config.yaml
d_model: 320
n_head: 5
n_kv_head: 1
attn_scale: 0.125
init_std_qkv: 0.0356
lr: 0.00178
doc_mask: true
Each number is 500 + 50 x the weight over the matrix's rms, rounded and kept within 0 to 999. Layers, rows and columns count from 0. Numbers have three digits each.

# down: layer 3 MLP down (transposed), 640x320, rms 0.0779, rows 103-128, columns 240-319
# gate: layer 3 MLP gate, 640x320, rms 0.0826, rows 104-128, columns 240-319
# up: layer 3 MLP up, 640x320, rms 0.0807, rows 104-128, columns 240-319
down103:466418533408517605465447455495520540508502485499547439553545482556461497544432657496534496440470467450477509485484424552493438455543450480575590488548517427530483551445423468403551505466575525546471593469491512478468608413562428419527550512
gate104:450544544518448556516424567499491556446554516498430464515567554585435441489502456512464429522464476470450422533454556422435552527513538398458520461447435525584450501419511594498549479517452539491559536365511481529588477506472623413540501480
up104:407582627495503481568554485494488477471569490486506506521547584520527298505504445540493529494551474538503391567412552533489447541409415471453491430522460572569379591489466496487530442439520525537523453428516492561533517546476490550558461456
down104:514478590569516407510577494516518517478503538530509561423466555502493451529466397507465472486514519592593471457396550499496504490431479427487498487539560543468428537490567459569469509471453517527507444496490431526536494523475482604472514492
gate105:433400450450506504464479564576532482568445569484551535486504518566449561491418480452507469536530437538502527385493527479553522434414512518531371441430456471510421584430546533447530444451543471496525511467478544496496471591495598498592579510
up105:533414500430445403432507418484479446521440551485454561565529540484572513558511483500466453471515551566526550440448537444514513440556514547498490429486535506569488477451472440440509443566578533454459503613528514468595324486520487450407498481
down105:485554642431477404413523433526510540440487515455433532500552562460548483536503453444401503447586550519596532465482601509509639477526442550576502462478422494582542524435595474539431567597604490534511555558521544525466533542470531549420503506
gate106:570520537455541502435596625371542540488531455436476537527466448516497498461490461550516501494474441590452500472578556580547513512462520490427541488582370353523560469545506508435559448535599461523639637375378469352591432506537481506427625503
up106:430520432339507510536503464527464558543456527515495497523519590390453534547600449476467535547550474474478504480489466492461473506525528494380540368530436577494454532474516400541460631443531438500477445515494448509541502417549496609417466557
down106:579508491504498390569567508593507454518475427412500502466545494543567494457416434488465488403519488568411456526593594431556429481471637533470467559480452543534478431544454509466452380542512494485480487514582551456506518491499445440488535473
gate107:564457482438592492507562414545417501425567481520519519619484581505527474449443524607510507649549535545491493509520421517546438518526526503529423364425419468503498501470613525469462463525489458533475606418480477557545490518444457462479537486
up107:524526504437559556427438475513532510540503490444441503538529575492519632485493549489494490557510512469541495467439466581565516478494495475446498496579460508491439555466523612443548573529425505511472431489544558440524476491478537514467453498
down107:597506524428450452495504402578543504452527591522528419537562482571590427505475504479478662526516486569609508496677532457437529569497492508395474476386512481543447500509542615491424546486522498482454515512510486478558518446522489513446501525
gate108:505477529541538570520467529472546445444586502434446588476464518558446461544616459486534484548517470437506407454531467487503458462487555479415456492468537557608473566448541460492499511560421497591497525418544425521501389588480555475502388475
up108:458502485435426500446476541497519466473448474636507468465444543540413510458467444630454446584540559506522514416505469535479426464528540427446524436481491538548482447614445470487689479508495494393550522535582525567431471515567564461601525531
down108:535544378474441364484526431468488495563514442587426486436537413536522526448436402517503496520489543545599430533516529540424453549503464497551483473577451489421473521433445504493452468546517548415608550561472483558447477484508542579555476518
gate109:514512537512561483507455496493443478553542531374529489445544450544502416514559547488555419503578453488535558452480484515449505522475510486418538510532480515510440509525489503457495470506454532508521510435526471487490534399457552499531458417
up109:533510485567459553469435538402473384467529474552503476463517450536427502535458497448524416424554527532557493443547471525508521427458481475510463442507454511521519512553574374420581485524425571469451607492424452486511470391409549460464526542
down109:422527449484526467497510493467379560509500557486490400435464624494560491410444527552531494619453552457486571478487556563542477484486505454508489563496575539508520482529502395443533504447513482458522449468526525549566508465465508541464462527
gate110:494461581453524500530471441481461510393557514483521466501388476479448438557508408505532519423511475470521421563506451518345524459451519455519509486451466473478579434513528521469530410582484504591367500506511475418521463488597465579584505491
up110:448471500535558500497509585569505566518577426500379456456510482558542499482473509535543472523530506422586553496529529483615533567499465492533449555503556625517532615536436509412455487447552498456557545440479511536520565493468452450501530527
down110:539463475576515486484519459507522548474563533518523447469508437503463540488456408457475517497580588485504531597481473511546568505497488523421430545438506587521515621473497497504548496547531490422444464484396527522531535465506425482538512580
gate111:465563436519456484423506523595426497452453530460531472502592489550445502419614558478474535571559540422448411523426462475481599485441549381534493428442500558583415509525485571456502464459460496504523448516452470556482575483553443475547525461
up111:541432517505457422452501460486496499522525467497519540488457522614616469548405460454532461445443504480462546515487477551458465517400583601488459540536553555427515531457501436472497458476483483435491536441509590566434479525422516522545507505
down111:497510423413534429529533536448463551519494519460486525499533481481412572411522417544511535454492482509494535541429541507479452504492579541575494416581481482506477459501583483468557456543500452580405460455528478455498460505487575536556427491
gate112:538348489495536481443447501542500471449490429446550468506567573497527479565470465452530525543516433510492469523469507548488543518511438492474481492492421488487484490602560392509538500534454486559540487477480438573566628549601552487515487473
up112:402579570538458523454492561427480501408456493359470502468514518527533468445534515474437469536441487453479531428488491577404564441454553447462453551450518561433515322520513532497451502491578460540439479462522535539478519550582527527531459484
down112:409518451451512464446413443492503473454568501507534460569520516515533504490451520470474509385454544449603578450567527593575423520462487541413519477486477431494559553607561524480487441431555497463517458550486509528519583480479516574552482510
gate113:574394504443490504507578484470480484434498424499511577514506501382446453469533443479513493523623516465447530499399491547604549350443510464641479532580575570473483491539536460576491479531495421514556525423437457506588472464480487586432525508
up113:410542441495460546601471575570449448486522448490448492494512548459497509401464520509549480486560539535515480443496532468511531519527568461478434525541426576533565526571576509498527459469516463525443586520518524473510467558453524537467458488
down113:538551502495461545538517457500404432508403363558523538481471569500488563448564582465463491620493568470468472551539495513499434514474426491618506469522545516410519511507439490529507498478465451476445447470550626522498449470484497523570463435
gate114:495482517499530465603437522497491421468536440493445519485442521511444546500581514465450479556565454530521457526439488495571450475541606478440498573514420483473484395479506524447660560544505519522561531447465452579488491453508578430453487592
up114:491485496525470536512445383462482445492501484381470622506471416547434456483596532365539491492521545483573531482502559456529414561530472381465525512464563564443447444445497521490584501401503449417523468482553458569511468509507447443498535500
down114:469559479525448414595560561467457458601420506421500511451573467405507444536464425475422533515420525443492480533480573414464574487531447493487502577383480540509518465569442512505428473556614484442506506498504451608535481573569547492523578496
gate115:452483558456405416517454474524471474529489538552525531437520507551479440434592446466504461482517568484413446428530552504429566463485584425539496594437538619501518467514405479564466437513522485446483524432462510443476501384523523514516512488
up115:496441523471513535448533509508414473536437568520462331494548516525522502491476455320489550466507510522486485470458511464556518483544481482494460515502493547478517660567510638526520505415564507488496532485507444460477538483466514569490578507
down115:494435480491537521557539475484429505596488496558468523481446501434502469481473491346434522499566457498452399400382442496510582491613539474493461489518418554467534457534474504577514439458543487503544512481382499400537485496473497542517581591
gate116:568412544474493454502503511501484612487543423403509503427514424460506475496411544438497460583507466439474518438561560463423450487463544431458523571437489492475455522535427548451498494527557545455587510437491492512577487404580550462425586496
up116:553510570478591501486483483500551481592524568536550476529449567514512503531482513514614579514387475449518476491540539529417545491616484473529458376445521391455555559494498526497454398453530560560462495529457520418462435457565484570432504497
down116:507426489476574490473516516470521557463522525499499519502537489467438498501540470438548531579479498538579487521487482337455498550508589496519493478450526469492565549511477575522476496540500492483488507644534499530516544393560492462428513514
gate117:521509559538524507504471492426537467495503523433556501480512486424480478540484493398550482545549510512468511573501506591447502426500560434427525418479521489533524549534441575532625427470516469515523421548461512504461402534463534487574466473
up117:443464447535502478518523414519510510546492490515528460486446437474591596545471518534517422418520485377513483596447531382493627496480512486474507511528472397433465464569425489477454529532557520510534529438485538585503437545530553543486494486
down117:476430499533485524445518461508513411482506559417542377510471592474526522541424483543495448466519518452503548550508585448469552489508501485495512573540391437487429571447451549599478460518573490571480491446457477503494462567479473523476518474
gate118:534521447536464523473522585382486464519552557426535482507484433525502497502492455528446511550431440494449602504502541503450480475509538554435462470453465482455433480548494509521503465527507517505469549435392466437482498563582476505509512454
up118:528518458509511459454492535545520553445479449482451469518437603488481524480369486464434448488487583449499592548460529502449517460472487505569457421481520530507474465526434492514464427435505492453486481394544477502450548414508474496426425424
down118:463402449495463508476486528541453531538468520520492575539435549480558592501497493584542541535486540567580547600508553497429472560466574459519494496491446503490540437462500469491453469494522441471495464574538524445419549423410448436530466495
gate119:512525480538521510403490509575452594570452483536503460464498459535472509513550596474494562517480432502542522564449595588594516570464611534503541598479462582502457436570539509431466580566474490533533468519445440452478537536573494514512447511
up119:462430472575417560489488565471504581519561476417533512521480551473481528512512517481431530478640409534535547576453476531525467500456441554551540492404557421520442581488553497524440560504561544461563589502504441471536550489569576524383424490
down119:510533558544510572453519470556534451442559562518512477474582420464529479498491561514517475568436592464509493476507501513461485490426540470473449550508485508508528468562565397581466573428493499497515488556473566519515476583511468549541516469
gate120:464553505559547487507524470511472440442494431549489446401520501492527606585556531520580554577488498510493548468416462540589477568506423503444511418519538518607521591534530564441514520440529510386475472530498481534451475524491466512561472480
up120:525537503549403548554430416485489576448535440573522443502535492431537515490531400522484500553548485471635477488524503519468517573492445490515448504464461474454469491530422426510549446496560454497457450467526426561547516534504545533481532435
down120:525499556523551542449462532551443560523469528413524467551519533477477472541506449563470441481575496498514579537527552484493537451522456442508501445446418520497549585528480605437429584484515527491521467508440550482501397532505425525475519518
gate121:489484468507493659467496517448480571530423561473517478538481530518551524410468587468396526485691457539437508407392484476594527510464516621437457396455501379508605482418475506528486493541525491453502472496454545517548518431465613480516485438
up121:527548501477549433559518518530521511613524486368438436494429451455492517539447560485589480462486472604446499511431478535478505432472529603549559578500511537512533524489587543528548471554498579527492520497463479456503513622581492562460579513
down121:457579505499478468580467491530457503426462487453533457532497556472458543549556536507489474367508508460481511586456476580503478466505529617440560457420442458527436567467535512477498577441427480541519485448584532468454462567573550440455577428
gate122:530414560391461531466499561435487496485558515478501436504545482496473540522534508469472480547434503428521520534534512523423545497454473527470375426511474604471511520568545547520560479535561495509587552613572542497620446462492532468592515519
up122:557493494550479501539523434565490517474435609488438435470477425580389483547516520496494436471496544465441531501502597576438490521461541426551545549560468483523497415457523459467430464501492425518436482398407535472485566422562527458514437469
down122:524572476561507503617539509465474506506499485449522454465558411470417470495532476488444436438522508442500468514510503554374531557472508456416424405410525461568523459506492502453534449516597513487522426462544506499486539578581558495590444472
gate123:488500518521547494486504566462495467444461464494467532517508416487493507523509399580543537529495516436505456549501480426530585566462569549468489499479487414569509446476449437477445450519479451381457531475451543524565572609471558552537377504
up123:403444461428568519667495584564531544499506496487487544540540530441451506402544510541512480437527439482520499554514400512586572421488508547561472419427514491493457484551542487584514520442549418453491532365493532532478478519472503484544532465
down123:526469467423582500472455515523531490471506502456545468484478531522528515523530555525565452589569447443386509537474618537441489425473505486475486481519430477521448642507491529475587490527511521533562479521508500453528462365533532458494512417
gate124:470484476492496488486502446485522407517502493521449521497523472481461599570481510536584549530445598488517432587496511495525531507448542549494448466535487464457435517469498594473465522527537459432552591479496451429469369534421454557503534479
up124:499543479458436568415490526535348425493566488465519475513483520462587518494507536484511478540517549477604363492506450500479315546550433505562466476470556522378474541637507447573511491469485458496505533582530471661471491462401490475480468554
down124:498425633535540453574477483632445511576545534505403577450554503490511544475494537608549453425413524459565511485541484498457541579536418468555434541513517538559477409556394494530616502417602525598527480450517504472498473433436517504502535516
gate125:548591511592593569445592484484486520488534415483482426484438575564506458461521451407471496520557475474506550512513501464572462504549449410480517424609533467440448589489489511561503496515538455550555453508426437487537440519465450515484529472
up125:549502584484564540471558550519530513584437412511368524421491451585527439531602575545477461552491532474514415527492502407541538538461521415494600525527451495454517428504490480523482550470596585527468560437587457465491542533559517472584454478
down125:424475503606481486530405474503521519422483614497554482529495509427452556455480357553499526484486505454534435491488485565462571485507607526422381549481510512572470449556481509473498460460500506501522501533515548497483521453461458449491499427
gate126:499493416527548543494607578535507562532572513444517479440428543477513452498482462492467497558572578512463400385557522550492502490493509582507459552579456512394509495469475551501448476464538535431425472475514531477509494517511504465497572518
up126:497471460513596422563493404423611498503475495487476495512531534566540413555526502505516517555429499564478434426426424487550517477582610478390550499476473550548509433511484514501482484536457576472549471398496542650494498513499482481501452497
down126:570403467564561454543592601468432428489441487444456488499494493480450532511478414433608496607445490490495466518492485409546485519483499505497545467554563544457506518579425475457510480507483484375489533460544513477440466530540425456495458510
gate127:504518426574469456552502485507468428313453445531537413424489511446562533573540560492511418488560509513523416496411561562532522485461491565524392491494538457557518429579503554502445472507466465501682486467420529557572542468558484429498506575
up127:467540408537467440421485440561433441562553485539492501474446437419442533525573491479530557386631497491556463503429519506467459525554424491554508438521519538480455570445543385462458450612483432415475495536582519582472470477436489423521430449
down127:550461504541516552495556610486446406537448525447464638461463473461449516482514455470550571624478466441445531608553565504540494460408485459519581496570463504585527518513438514576548550446476573484497458555485466499592379479413472538466474478
gate128:518579481417451553451505488460565425555461480533609450559468478523418475547526496504457543515531468448520517565490465496535500544490478558581498534544588475495472547536576549543478581518466483424546531473444438605482531527457531551447542512
up128:457473461504509570486430508480586419594418466539467476482572483478557486472497490489512535469475505417564501551517419494467404559403671528516528530517547574546441465443561512497478496502471540449478498527488489498568559497506451490513509549
down128:464507532519515434459492560439453510502529564451504510543496516490492528559397527555510527515492482459568398511451551623553507446448348509532539453519501515468601541538508478539537499471549601556543519508419472503583511535517510531504535502